Each number is 500 + 50 x the weight over its row's rms, rounded and kept within 0 to 999. Layers, rows and columns count from 0. Numbers have three digits each. The size before them is the row's rms in percent of the matrix's.

# layer 5 MLP down (transposed), 3072x768, rms 0.0356, rows 1772-1808, columns 384-575
111:523479481540506556523477434420560513562436522526478496450405476516536462465496498573505582488510482459517459437505543465488450464522495483572445431394571518477491468471463486455578545557445559523617550558486549537432477551422463448474333493505416531492496506482462520510564601466524443506532401476566492514401508454497512389534362405503511545530443586459496449511540518525501546528549439453513496466483512505552491508497570461517535506509522449557521452536486471530492501450520575520498511451458475457519586404431548557565491537451496425611553516520541462478546471551536485621
090:546479495579501499457561456447483564434445421529508457625494499432465438485440516425570437616404415451588392538555542540467467442541463523466512472460528495449457537607532523531515504474524454490523547534546524547465499464388456460563522503523610505512493505387429524479468562653553469613394622465560473527471454509503618443478529454559526518602476546491487547492547520570524515540560486542565453481530496512457415549527429457500465503453444520514461495516438470496429464509454510489496437530463402515541468449502529509523574446505500461485508536554521513607509465414486467519
106:416466532565513498504564466499416566509503483533502577490516527477549526519581453442525550471525457448462419520530552516547514463555544535393506458622508450555502500483610567446537508558480511541375476533408527470471443568532507527484525550477508451586450426501516518467503456492489529456557474465517599408528486461470540528488516421496465488474511538559381414457524449527414508469441454533453528470547500480451545448557496498540507530467533585632485462522538431571671510513404626510486532447523460487537442472458444403453491452498494532515457500476459542486621586523478492458
092:482449577458517535549523468411583563475369544455456463493517482524542604456504416484525527554585516455541489481429443485494464478493474509489459489514431433488495576488444444535494508512364559434554441454584464538487538438540542473519536526519503578547482495458495454486457513463482547512451512487569453537415552568507525534449519449316479554486525507568565551549507555436490580508529506571521464505524614429443505572600599469549575562495572546537417503469464500446483495570470513479457446461449576541483560509514492430387498510523473479455449401558541568508557587495531561524
079:465499394507479564377453477450558499523405466551352508492547539531392486550443513457508483552531546447575462492469450535392580442377495452531557491531516526528444395512453396482500510513561497433472461507485464421558480501487535457473584450622524505547439441568434517588487540450530492518549458446501457531433526493519483554479438459508495485591555478546509510544534534577499469481404498515440559449515487490503591618447321481594474514499495485527468492506502459502477453542368537541481411544505483494531469473457530481461494552411424474563496469415525507496493490484524502534
087:528541394549579470509473537505515433409494513474552445550484563517513387467506500524532466475509480431453481439497522607463529452538500524529506417463538449505478513544542421424502509618584518443473515452546502459508475487552476486589503490494479437532545505606397566593484485448519502480482518566591469416565499620464448553566502444452464386463443472439513533515525605447460528560529490449476523555567458477441472509508359536568480590467563536512495568486564497524488515565458465465578556445531509631401498560460472494476476517473542454389442478421427431495500527582431525490
099:563468482444543515498483636421518488547484538633469508591548508441477516449465530568437556482571428574482487454522477575478540518519456517586554516546502459464557556464504440507459554544607440493421469474529410552497431481473503520466557581483453489539541517569494461613527540475537500444447503401537507453521473470524505418547417388554470505467455569513507573412422528414524594514439552466576529513470544480533464561512355524460580505569546425496506477493390566584494534481438469428567513480530491457532469543520465522520445434489465529576502456422350522532469499509507514500
089:488461464550512496558519465606456538544517460539574468456419441475501496458541472558560493520535561448481483460523555427448511530432533537574442497444580543646481451563509410423467567528469477457488516472582435427517385429410564494551396487470510477517482548493451434564450494547474459437630443527525535492543550551433522446489569510435478393579519609499476585555428558359481437509403544493486533447469526512483570489382509467489449445477574474487514493515479612495526512563512553591341536441523547458406570428498468420491477478454497460597535474521508549524514459484463479496
094:445473407489537531493458587460395472487394477538432477435511504573589455471574472401547451459605419517449564488607547533415424500490526408441570532486462535495476525544449426511469447612491578471475540484579440538466574475521502541532486394531551498509498414561469474543485439580450570447522488488550479508457532425461517559488516539495514435567472507415567500521476469489520512546452524512405453481496461547522512489413450536549430576561426486496575596540523449560466479545575563516561542536555476559466498440552425614452563418562519420495469450480451517564448460581492515487
092:565494458525427479518463469585477459418486593525514566487504481475493510418437597468495542525490483429535498488472395648520482465489425487542466528455434517522480482577465441473568544555545537520395512477548463448509508520504481510436528515474364558506493525502471481495476506537496560549604456449483480437473559476456492482523615478495531534442509502454594513506492564500506483558473519576556507560377528509464482532609514420508517384532489475583522458578552470488602508530422556502522510491457504496491562591542511524475516556679480515513622518527507482620568482351488497515
118:509507494584507570401563532495516524553491540535376506476506507450487490485391537597456491584448421450460569539495465419518462475522476427536447435450521510483518467487603493539595506605538578534462542498540508468485491540460525411465466452546502515507542486474409493450440546459589590404546566528512630463396480488431430527569593501511519483503572537474467506446417482515550556431524511426519522554549561502512488559537524469427412490488468502495534483584466495583545426532431566463426450455424515425538453504495468519483552540442588524504498564568427478517525564536575548517
088:482506393523415493531486513471557491591424499460492445472580558506504570513432425564480544574521536573435499594404442503516463465456521528509509503408485411492517502486481548484535488462605583534505614508512457482474484571542576484403492501488414480562500548493457482566476450480627432450490509446521424481576521362488462576584463557499480550536606458473521538455507479388497406574551375517514539508496470560540565540464481501519466508512510454486512403538477508499507525436486453497554590493506502450473439483587468440561551503623580500588485547434524457521546492550494503457
093:467548440529384582598569517529466510515475492416472497545550555521498512490383468484485472563453497528497457452480537366526419501519509531464514529473420490522533554355445695470468544480568588487530507591486529532560505454506451582527428366404540504517515533495598473546543511455484464632506456376577527510556558492467529445525499479446584495479424539567582536506445589550502491441475421478574563569516414468452493440483522571468471519532507512453516429450429457528502467504552410525401583496485484512593596472361608476561523565466568538487546396428490609418508567544487489508
102:539518538612457529461464493452541477492501518517567464450577478534479577364472423563496398510492393557486539571531520570460505556572549528541497509528523402410572536502489397482466536449447517476397535519539522522481568573542426437504500478557541532553530505585509550461516488445415518581468442552545449476398569626557603517491513511617471490501514434598459514559559595475432500467558447451554558472521472527394507500468462440500458495506551523429516503488449495453519459509473477576467558551505505532567468515475597533536444477432464534458628452541487488540610502451500512519
112:458543481509516561552444487528433444467484509493479542490515488478499553581473467424395514561463569480471618491504569601515500437506455570545570484582494376495538463558444532518525501491450595470465367521580509451481504577547490518485453528473411440460476437506485399606483493573570600588536477525444495462535484588508455481500515470532528502449562461487511476449494580461500492409493604535433467464497497494523396522482511543502468495584479462417524455529533505420549484544472567475512485532443500479532473551483493484626624495614559398459535581531511463402464540477530510560
094:495540421500537551535519505483385479548456476461489548508514590534543391472513502412443514556463503579568583434498531285437448527495556561488465539539478563528577526477494555468515526510455503519601400524397490508472464530438468593522505537424541534502505492542530578539541575404583443441585481523508516461551442471530504442500479479428526566550525488438444459495482428533605530553476569521519446517493465530502618421497578471575471441447508542467544600538498489452488408461495610581526460416483462571440469409539566501545553518407510542398561428553469507450592464470324587499
102:466481556508476567525551445497516577547506593487451477490586505519591559464474533504461603543542451443597454532529522507480537525454524487561498529557512476523526496532523539528469484425443495520463398497553478487441472485402601437414525454540514610594518492393514424466470596495447519476521500565484505502514592539505475415516501569460500528406506498444541464519477542470450493529547482541435523526468640532497531603514430525510387541575526511459474448433534452470491541447605483390604379514417524528485543526500518521417496511497580542546456535544491484462537485522506502467
106:536505433585428517475436460537361429481512464486545554477492503409551451412534419500438479468501513633511502507584488558527485522462506483585472491477463448563565489430427520531432536489520511376585452468529460500499527475477540496388522512509517563489531488607489587487540572468439507463498535546501509570451482522459510439558552493435561487480462613458462507489509430582575501538484422464498485589545487546471477554518500556530517476553472492490627473482477485584525600562577476514518487541419467505544564466475538424519502466539455441426460546447486435545548491410558597544
099:491505539558611530433475451503490380565469458482528549463550530459492558565432507473472533550464512549529492465510464787464475542523494497499483481433388473429540486526497392460525501474448582456531501486498522514478468428587536486513479512499523481498486514512573510510557476458535595507512521486582494485549527548610510546488563513460433598486509515441536476523457522545516506507445434532442593485445505410497494467503515474477537450534446515507518520466508523581512544553457478544516499495483540483475517489459536495481476510756472582418506577496489599465456467586526543590
084:512411585412449488549461538469464436526526486440471570580486604523606490393538444503488524457490411469539488396503522752487524474448449529503480582428416485554460569459499492505449489514553488379405464465462522490564478511522515493559486519553478411392485510483535529537533484512510595413490636501519486428514482494398539539517559482465521519466474470619503462492453542474437510464442437501485588566484550491391438565482529521485506446489442471591539537492569503464503501499476509493398496487561601490468625383526521448526432624559553533572371587516512504457480548454459491598
089:536558505577457463438435495475502511521508507522394514478464446551546565469519538538488548518569569569582528406431505499577492502488475437483422484497406445454533571544543585397526577503493462410541530447580419623551474441555528509555421597589511458468515574455457509436476489502588447501528547427578555395567579588436445486501472461458481440575548555520506511483463419502423537462542479496472517554402479561524487491604515544496425447443407450513515522468521438520449454529511541525584511441611580497377458565563545503493565480473549469503590496511450407556558501544521535569
089:430467538505467493550566454470586481561547602470420445476560463474594525481492401445395551406556535529467498509495474602640495444447500516509484488530506581484436536470489449452478651454464428518492558454517539505462561554501546585549459505451456525454492457421517498531484592471572516571553475480547478521517518515519462540628555487526456591544510538509527473364561533468538456541513498506566526544482517548573499466501438505575456545422489474457416468402461437477469493450439488556530389482467507536425440451502517423466434497584507533580523440524538432511482474559400500489
088:526525486537508443531455437555507533503450496476496419468531436507453539461495417516464528425444438471524442548473540450536443476513600474433433484513467549467558500520440486559501478511422533437473488513426530514465451530503525421395534515509594644467640467567487548465373532550485625407597464456492383475590474556578440529459475501403472555512488469455485537603542420454465413521426522454554581476548491559526500591516470467435515555453500503620467485507541585525492519501500488559468549488512532526551544515586492495434468582438465496530453409537490564547411430459528483465
091:566485479496450547462480444545458526386472487510507431374430539539470510433593471478515526524444442512466570426518520616498562510503485476465553562503447417386488558515464446467505501505427486476446453557514484527487406538570455585506558474492494549436546500566491436489423494597514508484472470505487550484552512488475569479494514562521484520584499526461495468497557474609502411441530464548472512491513570493437421424533492469563580538448540561493494461511625456464395526588504567538477564526538475487500535548507519489456516550566588420506496414509521574511502467479460440603
125:421548520573537452500471488528474427460493534448429470454533524467522541476543504485478564551494581472472601492544393421465511401330386476562513516446414530594503548372516485481458524455528523388536403504530488512486524491527428526436466491461570441472566563574495463461546430457540504615553462587459483555499563481470480507527569483494522639479496455566588473528416470528553538474605571599397452564556571436482468507502494510461494408455549543527484463566592530490515509462508538553512572433491551524429501493544548493472588558416517508469573459480495473450517504507554508439
093:490494562538470456504500526642563472512523477562528487508517526491543456501457523516476542491473470531486592527398463622423474547483512522552516518498502444626520487510557428514450478392471568503473355533537593578487468498576497536473596490385457430436436525561431516496502552387501555465564448553510550491466461497354520497436531454517517528432478470539613497528481548509497596495499416513463534528447533517592472563502430454472463514512490515461568501470487488581552523436493440599589499469534499545538430583536524470526555479572454555465482452531509509481455500507564463393
100:530503474494382410530566578500445506457531499606549517434501530618570430547526493463515420496532487512536464472485551583583511498545524504518518533440575541538471499475461515461445468484569423563597374541450483578488474544479493540561566470426562507516479497451424525583530539563542534462514484612511497457538509432494471463487382514553483498476629567479542496606579483476552536532468468474442490471560446487536563510491566519539491517559449538591563513429543493480497520497432517461470455388460542425450558451558612455481420433479494506468507500408469572422476485448460519537
094:514563534578461486527515447532543497537559545564571492483514564437438486517470469511489426598470478525482461495504448609597569461491390557468521548531458420483525465516521490480566464438532506489488494520537477527631577514517465416594517507607470497508438443408495473532500407537533533421431563513429492516476502486440545460500496572500518507445516447537366571472436518468495542476490434590470439403382467499373476488489524568541499559475415596443537512550485454471453512524433428452503509479518463556478467468512503437545578480564536533501514517490512457496601550416507470495
099:500564526473442462568536499445507468532468489534399517451511489551535413581464513524401541586475625518530411567582363358435456432489550559554481502511475548507440420428445448448438448516493489492603444558561547447445532452580474549557454442499501457479505571610515502542448447488545518570504477590536534486510488502498512437549469610518536593512480617509544439545566503497484614550506591509451523501518530514483466400435537452564549547483509537444470508559511416481457530485513537394532626562462564512546503557409491522521485551517481522449430530505452602394507517548553494485
097:483492439580425472461518468549514432517437427490491493441476460607462481549536558505472524415418532510503580461466458445508548505520586430477431407485450427523491507508521464473489529542479513526506487512454425503523467513546505492543519543527492471475595519351543479454572534498468584516459460498491506476497536458575523474504459456503596504480484499555514640562524521579454563517612460544409484494546474564458499422510524551470437544455546467562545463397555457477412508486573507532506522568458527532437509518517553547490365561420555468551501485535429593462433489487566557478
111:549534392408523560475418536376435593503441454467478572485485490499497542540575471454571486430578434558515450485533491255536582587620566490439574481507463504488504448503459583469529507573424469493572531439463510527464480425539460505466491476518538522473482482515416460506530486441483492439574451491455493456514484575543383453448438565508511501508591524515533500594555411523447476558486562506460536493542473498560444530478424364494486565517509530513534491503430542590494551514462490544454461546517440438519499551491468513566552566414430429408465534455586499538516456464493537539
112:523421563522471469420472541470502500481513522575562474486476514505478537497516533396561477454476592485533523407491423541441538365454379520576546540615456464466461545610557417442487480568553413554414555581405513570496481522466471577461411467514479561596484474547459535538572537545475474465493551531485522447454578519452506492537488504534526504557473505514556624474533492510481593427541490496481429454447509567410408514475451501492525511513476509451395552501516519393485484500547512512458498599582375482436528499567540482420394514503529543611584539575395516532530558519563523476
085:526553426507630575485411490510507491503410517598478478603463453409517523502548551472521497555542543514420578428582509414471525499552581592553530482444557512476442441512444381500484523535516440541500436598567560445521566466439405517549561428482486467486580519545574532419538519560561425570499430521593453492452506389538507515455406516546430456463564533474452522540465566443424472542562613528553548598545475551495459495440503510589550533495582470541441564533476493461483463533447451474591550475520464493536404502445441505544531519435539459488478472534488498532620501517534472508
142:385510488547421591493470497484514478546431526540512551465487443476533512468506545500488518559562531485451468510459526516443434528479486496423554495545482447503484524525512551452478422367636457525553439487443492474491602464546469518460448527526478547578480573443479458548443506477462476498533516500514471448492550549454530480461530545430503554449462466501608506480462517544563541368615391415560518595473532532464547481521368577454566500539539499539543412458503442503407445517468485545581505555477522481507523574504504530559492535504495560539542601494467463476476532510563498518
101:557507438544444487487458508433405473416467538601354575502480552478554496469520488491494447477499563442541457471489465614459420475480518465448512432500470529520478481525455467484543531498488534452516517482569461433556496554538373511534538490412517449470481517524469454531476508527463487470544488479477552526461514603547561510568460530482452461498518554502463516525451531422531488575452560490518504513475521533444495485451448539514431535510520576534442401486485477522445502494510506539494558471493521546506507396578457447517501448511545491602527530484471499427598595523462498485
088:441472470424474494428567405492474414505551533535463478525441529486503461508430508405579476488598555475494531485513541559493462522511559448526403491492522555480511445524597484578570469489542504565562457502465457515434499487512462576426615483575476487482525540564525485520486503568508464521634489477493510541506543613501445544525582458542528540515477491474439522497449484445536491558475539499529482463467532413493518526462526466440553436482451500576512479440513503486581559487510483537494490504443525495497462553412556453538577540550463561463493484473475461470426457500530418505
105:455456493493437549497541470496503375590496463510495459489489513537412534443504446511556452528473590518533419451507479653469400470561497517509443481540425539400399472559450552469527412457411584559585507479502426423469429523545504534465460482461508405525497536500474540512484463466508494435491472462524384566488464422510469497509501482542494448489556607431556441526413439518504486514521558500502527444544512503544597546506498575487515520536474442528446447483499501546475548481468473463542565450537455465533508451600515556556438466562480478462332569540572540519504513519511526540
# layer 5 MLP up, 3072x768, rms 0.0356, rows 1773-1808, columns 384-575
095:495516505541472437625465521600489529642560513475556561402415527527504451553525510520547394512465590492497455448444520452523444401580390539566486560547471449521485436483530441484496513492515558508442405554488517536492546467486478518470466498483547461494454534541477564496521523487502457524490501602528480475598437514573530495519537501484492445475559535495524484609498514495578527520414507493479461531462563515537573556547507568494570500498517507531485489538471427467539450466533542525447481483479438430515406557585495460427485452458542501552507548444511590434578525453596517478
112:473524590452538529601598424530428569574498499501525560439521477544558436455480604473426452451500550555513478528539501459528436542407593618578407544516469473583476517480526431558520530512494516603494417406520518470469493596542456500406556495514558505537477474487445485500416447496482529522592466495410517557567432471489507517522412536488594476565523495561528524519535506513531582487450407502488467467566475518458519479483513430549526553430539514465542543502624445510485555477511482491533556439513496541551535460494424487508534520480520500476506470542520503408473523522446508491
095:502552496503458517545491529534471580426519537466494544439492564451476497604469535549513438384452512535515596490438523457438476474462463492471573502602501544574495459431559458525445443407515492473412475504539571557507395507476395457560431578474497374523484446484483507506504520421452471502563594619478529544462442522535424514496436443547424427541429516507511494504500449486587447453523501480497524523483374533422499427548531498566424529494515486559485515455533599506512416532528433504537497528486514495510573554412578539530474542474559550437490507489469619475486441522477409484
086:539455481515507416500465473522476536466585450458523456465464492489540404525475583466513573483480513458532528531470550453471457534539514506521483478619468443522452506450501429522528512510556452501505466477465588523449392537479597455457512520545486507480599560441486519472493489517551492429336495533510487425523478520549558528596521531563453587535625480563587483515481489489469462440430518517469490513482471477489446410460494503509490384521471526507489553568463501507472401484538528381509466406441570501474491563460539448453516442469502554442537589537522554473481462517478486529
086:526425465480499547471554605507500445617512478486452590493573496514510490542462417517461529542481538494545521499501562549556432594508527437488556622534448492493470483397482501598487576523532439553514414639566454530496572521480601491484494451564553602510521423398605461401443517534446510560460561533396548495534496458561574420509524487498556468513495534540487551433530450517511540395432441500433498517470518534500498500591592467469558479503544473506525457453506495523536571430469533508450451544512428495597447449541527409503500532518421489504459642543536587530496499477583534461
107:484505505530472469454516547506481526539467536494483573532543540471434602568457441529405539521524576577471475488556501449460512486546442496533492533489526503462533536529527522534446606574528507531540428575583528562518547347445507470506423478511459544460462496534467489564556404433424423396638475560404504470514533478513480514532514453499462487483527581438531509442472481379474564549525509496511518430536471519522490563496453499534538617617463553486434538512537495577461542490491504470462587607517502552503379554544519424543462461463497522508487550509413590501543519587585636474
093:554468524497499579536445493528446535497543575492577546503494527563432521559478542561504528528527577542506478482555525488491502497518512455462524556403573461559407537471424536592464483540474597479475551432499650567531530569538401423479489526528516469538506486581590511516482518479477458461580535496468540476486486552433530511546439398507518567474447472596538445473520525485543540431416506510479555509554447546547537469536463441553447509493537537473472514549505377475491499458589479488613609545449411517479516452443429414491431532500439478503414500512540387477492498469482462481
089:587500471456480545481430428439475490480569529410448439495475484511440558483483397481493459554520446449567347525529524448564493548447495483512461497584521542487512493429504445502515451522497447461511478516526399541591463566446517548496556493453436617540548498458440523483437508510519471523497483408429469466526476512531444522371540578520559549538453511458472476548486523467572424520481493545444519376524442519548499494431427519525563504512507451534575491486549532517436439480443477557601569500549479598434499541454469519550514520533554476491512447573497485409458431518562469437
093:499512515464488546535544500552516542502443523395374490484422511505417550527570510484481504456552515581486541434470568489513514419523500475564495489546566581498562528451479528660459490497560450622522430607486525458374471555534555504459593506437506492562572544565457543415528511554431481555513617516474478571449474502551486487545486480482527427591498463494525591403533556484384466514480542471502514571468485555498488505488476536438571449490373566572473522596429469480498458515378512370509445497509495522374468505542489474477550414518497536463490543505509483486561520462530465508
107:572462458463466515583503530527543551523545476530486520510496524423485539470477531542465564593365549582492465473452547502502535488534454486520477570450480502512546482452553502549520464525484533515477585441551493520486482400572414507436447515494574501485489486540490531614529436469516466497473478576505569524585484501557488526546453501466537468534589585518500411496469499448516514576523471410515525489455478563552469530438480505629498477449436433467497525545567545606475425457430574510490488502515479538525474577521525500496552456471427491564501530544474498470473579556476510439
098:474398556529450581476564556513513464495557574552497455497521585505538506572526499431508412516412382535480437418502518479513483508473439500468465514490478496508362496521479538554460447545385506471516486425476537535533567507481485478515473344501527525468518457512455552472498540598485504454604500451551526473532509496496493497520427585393529507495552568547501542530552487539485554471406495557424434524443472516558480438440530530481577430539586513498555530553453427597501537552522503570460396475487386483462528529539416562503463523404533481477536411575489445572506509421466485436
095:513528527419564517448556522522626519443490495526561566415439521555379415551575539468447466494586568538547560516400478559440496520548455597537513519575517521551493463634506369523593501461467510635400497532396500478471482457546607512433523498565476554579512594593421482545519481630465534433474484527507462534465435593559460556459544533611428461527572351392484495501502430417596469560478528534543461506483525483529457435556479466492539472442548535506424523529554485441499469434534550508525470510543524508454408500570519453530574433433501567530458571532455388545440515506461510526
105:505513597463478570492520577622556524550515536502507468500531477584461429576514479407473373585602489492554478547465540443470512518499483505563531441566470574560445508474506417594493504497534583529445464353494430549620373501488582489517501521580472477562491615543554527469477506498471479453572494425472488539447494536475440544503575530502456486570502480496499501412471492459582605467464452446505575515487504507428600438524516436569551495525422413614488434382518497486413470520506443464532449522535454483499541516527464474505479487464557517588478444513568511543413508559461459524
101:437491562472601543526487532459469459457495531648593463505579604556471509525562559476423510558420536477527523445530465508478465546589480515547524479599527533557591548522522509522521584455523482514494437490484530503509517556518523452525456460423426443522461422513469488481436429546497631494512546524494689503524466509477561545552573537464452461445553535480491503467563549494446502576493522470504477506561499620406481477498498526508465487555478493451471489520534528617521453498550549452444510509505529522543516510470445468587588465508442463498465524507599515510483521554535550423
093:466401529418500532539485482532586445442542466571515540545495500440534433492471494534496510502520435511469578544539547529489471476497458544526467529506515461552462484493427433519451439566593403532473526462449588492464564476479485521502539452394535465521431435570545492500560417595545549480482494561460605572524505607518578567507549504531366448471459458529593451616529486500563488418509518451581520507520437494553592463543512520467526506453615403573458442510490528531533539420530478457528552561485530518451569514509451564556524462533499455402406610554451455499594518523476448547
108:506428514560502486500463519416538585530449518539497444532504599441578450450457539485483458562576518468515446496536542465481482464489494468473458451538552404495496466612426458549360565351585528500460511450555576477451519452437529452431556468419512488500529514458426446541512469436540458456488507446482504486460532483515564589485538516499390527466480447430415494534471402417545513498515513514511542559491522568572523525493464523453512522486552554556480540454549498407563565439580491511562512555488477527450512526494449478383505534447515567479486476459458500493476586438459562519
105:533513486563546500554484484462430503559483503559447484496472453381521529512566437476466515427455512555418531585571489507478366606463471455523475518509469457554537459580421499449484498466528449499612507450579523546489513463528610472477415515501582589560620424415423553512532495553490515521519567464507597541526510537506470538494496534422506443453406489509509453450499447528546495441423482436503503431515499605516527483508482507577503571452452478549512493517490548532488519451538473449431493547372518568465463440539490471400423546498367562431585539506469568546522595541499544416
100:496396507501510552446505471553479466521571494519488450571404521493455456491602403451389540505529539487429565558539554495493516516435551466466425532458599517430530457425479554600484545423536412493461477450443493510490531466557556501553563495446543604557530545533499438415575549551510475512539413616415478602494388514593460499543569581490428441538526426531498476470528463481494446516479449466498539486553490477471509455559574560562498465468567459629533538530574441595512576559485570469531519550501519628512547601545540478507563499517581539471582542492497508470555534457511466482
089:539549467619532526453519538486514480504509456585459532440511508506536468599553416518413467487573469417392465505482551509506420510565542507509498536453398471461521465488433447575521459615462504568514436526589545519430516482505528449531476405484479561546502427496500625573529481486421380564516526469495468479509460481499517539526475602545538499535536547392427559391470536493445516588477485470435523502545501585468494495550504449589452571471419467450476501537436541419482464482572504451487414546420508477457478464594457462581503458530503500461489484463367525579590462556507456485
086:489426522442470540503507485478581467445479441506548502527524447587488473444573386537452458491487430485436500397579494584541397557489532459552536493470472497499457456575465508512562484527490492488488494437454530462515463493588505467515551465491493547497583444574405567492473478550561527473489451608455498481492505587445406491484554574564491493484407483533557490523400429438451393509493505407576422522418544499429469580480446567528515506491482503483632514417537530580608519367538520516446519460504488484545596415482491523453414529555460428476530443504450596453534485556452445561
093:501494491437471520524553587533491539454476503441460564499490411472505519539478450451438484529438512432461449438552469559442455494549455463527444569451507514507462566454484455571529519519491538463563521540484389485468476504492501467447564496461624549509508480482548459475553522512475543514442439518488603615516572467585617507485412483515433460483547445550453479622518511510506475455431420391455444549511512605492513440526470472413469526562464456391489444532454504595409540364661512525445459406570466461442488481512511541455553567484376440479404555491636483444542519550478505470
086:488420570469499542542530500475487574435490581584496439444524498538521476511400556506541464552507481488438494416446555505472464429533472566430485535485512425586478512605480493553504479406494446519503468589586577493499591523400471506494450484559472464518425484609592492579473468455494445486545440546487479501425493460441561501480589455523554486503476516462496485464518576413447593517552442518425473513447446529390475486609444566563517542501516432353526510417437463452423401522436501453551422417504551524571491522464416506517505467471535509462485485506412497533602561428604493407
097:568510525450516535562521490435490484574511507479413502494463444580511513394551478552535508468521533521525445565506524469503484472497616509403529592531414449503524515529517539528481542509612521481458444454551513607611582548471569522572535510484520529507468521591523502453560440548513507489450581447443555530503436478451466414530456536577506477519495521512481474356431491408462506501516415458533482561427455580450559574413610494528516529533547553633416512354487503486524525507509430521416587552465476444603527560459457415490557518502502516516506461491548550511528457437509514539
103:460468511475461466559439412631610573533519546477442467480546531462456535481425421524423489506491495453424455549467459480504497529425420508444493568501482484479498614587478469488384563462513499477469401448503459488588455590514519472606529487487508475542545513465436479483464478579511484515421477498544505498520523597522491488423567483539499494504566458544384516495444506501585508500553464477507531436460516537459550542522565473484573439519601536577438464421539454437595509447480519523415488395385527556489533543531431476542512487553529556429473552456585444472563512543570503472
097:432524429436484566549612497567446509413492522466528526480410504582526568505514534531513475506414527432551507564552424550389581477514556452494529467538461603468432507572471514524472538469495484493454406549457428505474476495474441489575521537555496535608560622515652401500422466523410409514444446533495508445493474590517532476471532607480516483454522456531506487466470466423603439544549555433526492538412511513566461569535517517489474474538596432451476544533446512458504497487504489463518538601463475505569506477526534525420584572442524474513553618459530489506502537469597493461
106:533532576527476577493462430558509495469561502460455453465447431473466559512594409497525552523474531454423463523608472475376478418485541500448491549471464513427467557506483396533570519543548526480418512463468561505471511447470554485446438535525508440481569491546470613499438420555499489501444591504519521484437489619458510551530545520434506456488556552454503467513460536469560501486530510578495422594528495513548436499488500499530595566520568436456362543578522540639514453548478539507409521546427504560404554572476436509496491518448519497421404577529463451521467480431514474331
097:487467499487540539520464447484520454462497459497498508503439427456496527550524479498530529320500489517472499463563568462378368499522539438474502533471519557516465501497478551517498481588522526575516486570496505458438454469417530471439492556403586513541555616591516504484473542537531588466579507565564525543595445526559456589561505459505475468463468531483617414466532422504492487582501557468475526559593496529582537479468404438504561474561592569566478478519475612527482469415554556481570560519420534498550600496529545575458456444483477408538460497473460511525424471602568536446
103:441495521415486468540428464503518541452465509478524518407452477516530497496543525566654463462539443483551431595440534485455470597538514565461508535525445460503440464587560491516457638501450550488505499530441535524472460437471509538531543470475488462473513458553445495515559487485440504550503492429502504571496343480511501571531495530492536480527456537504480503521506478437531518458441449511476426543492489532543560468553528455618499497408606517419404431554447525463490482436429509579502441496508442515504496552462488559477488476452385554513437426490563429501504569440492535435
101:458491450589428492483561499590551527412523486562438529496442497442481458498458499530535596531579495480589491515504500534437480452501501588437486577537473566559509430448536562441528600466666460424464481446522474536454486588470508509556591488445453448584609637497581493467566472473415434551444544553565489509492464502498477411430516549414530555525464445513494500475471404539496519551483500507457476353422466513375484448450469501452428557594537543525548533514490420492441478514532414480518452481505434529560434575490518528515481549472545523541551501571532444483451440474415561472
110:492496536397485498563524412524584580645575548557484530499435544504490453585520449564538526539474479425484508498472479467532514434469434565502361616462509494490495427521523503546469528506515518568441513393482398580557496541433484419573485457507516434523562529429523454611486513582496464515481467553497525547543535477525436460452557469516454443503490455469469496491518537474428433492447471412518566596520507538590524443519483493515565542567505578600454504492451445494534520535446479470570430450534543472524490538447457494526472457454527611635474527422487542402527511537488545468
107:461538449393470500471493513489480542564576409471411489546429523554475564641544467520496603563467443413542441425519632470532556474536454457481556493520546499472532471453519465536411532460467400515544505436452565477520463468522539449556463585459504503547520561478492524493461554430511512496507495540525498493605577495476492520491527533460451487506529496444451477531515557540480479482503441395514508499517517465533492503544521548605474645484535488585396499537621425430573546476569468451473495494457476448497556554456507528509452512459568488599510561427532497444533455562523548542
084:447509586470575508522484545502442462495533448539501539523545503554510447438428590477534494445477465506571421548495531509491420495636424543433534506556462524471431572464412450572518485570521422492489512486473498522507351429439480473442540452481446602519475477497437501445502460402426577395506581512574543387527554507572484563533452509450528589515543506483431449466488468469445525462599523533443466460496532554474489512461463467515466475508485451505413465572486637606568518531559513502579587434413549618487511589483543442519454450512478507526475533525540427491467474481479536544
119:514512540568516473552521501493528510505498551529510478504404422545506468491527489483461499444524602540490541533573540432584495493404540540502492621522464482598490551461382584464453494501476385551486478474510505536473531528484470446594561561428503535501471562559448540459529516500488468464473492530535484473450512553535455509480391586479521514458572569480394607424447515395382567504496456504459431505509509549514511428457567509502498459617449464437494467426530533537575425563550485548425547564553410510509467441391574426545535511540477382482486523500518527501359421586476552521
093:566561483515484531571490476405583487510527486533476526421410415418524528486523503470465428509583396515471446591479562445547448543560459437518383561588567580485471570477456491508544495552491496523470535478502463526545457471534497508560513510433447484501495541535558509491474481539579478531539589513474489545473418426540540615514527431556532465434446554607553560447492612520569473560529502476549519430507539462467405515440445473520542494462562474413477518580581515496474398538512511448588441377516573540497467513563433498453400448450516541434516580499482517475494556489494576526
097:438546429467430486518452516561471523488520493468368550503559449440488490412439481426466473460411527512492552475435574449476456510469511407526495480530529465486502543486437473467536554504535463572441392577553351539437461527505548435548548611476550557578489404416417490413447490542487470430469628492452485516569452569553512525531500519548472457526448480545473482499481525481566511538486543558472390466539419478491490552532607503454490495526449585438475511517546550497577541614514437486563496495492494506495437434544439313405543455477485472491549587548476468482549494458473607537
106:406431561444474416509515455512527486503569445434468603449468521426459529449499526547286568577468491501489544501406553474542470479544475452490481572535612542525557536438490529457394518603569460494522419470496555533522456568444440485579524555494616496555568446557425609453463460554504498523419558520523418477505520507574506547506471477484542443522450492563560507584580414495557555555493567494512505564483506526397451488574449602534424424479554486472546456529549475521447522517427563519421566464479520603545578584544501421462470450471423545468447435531503614410499430509455630595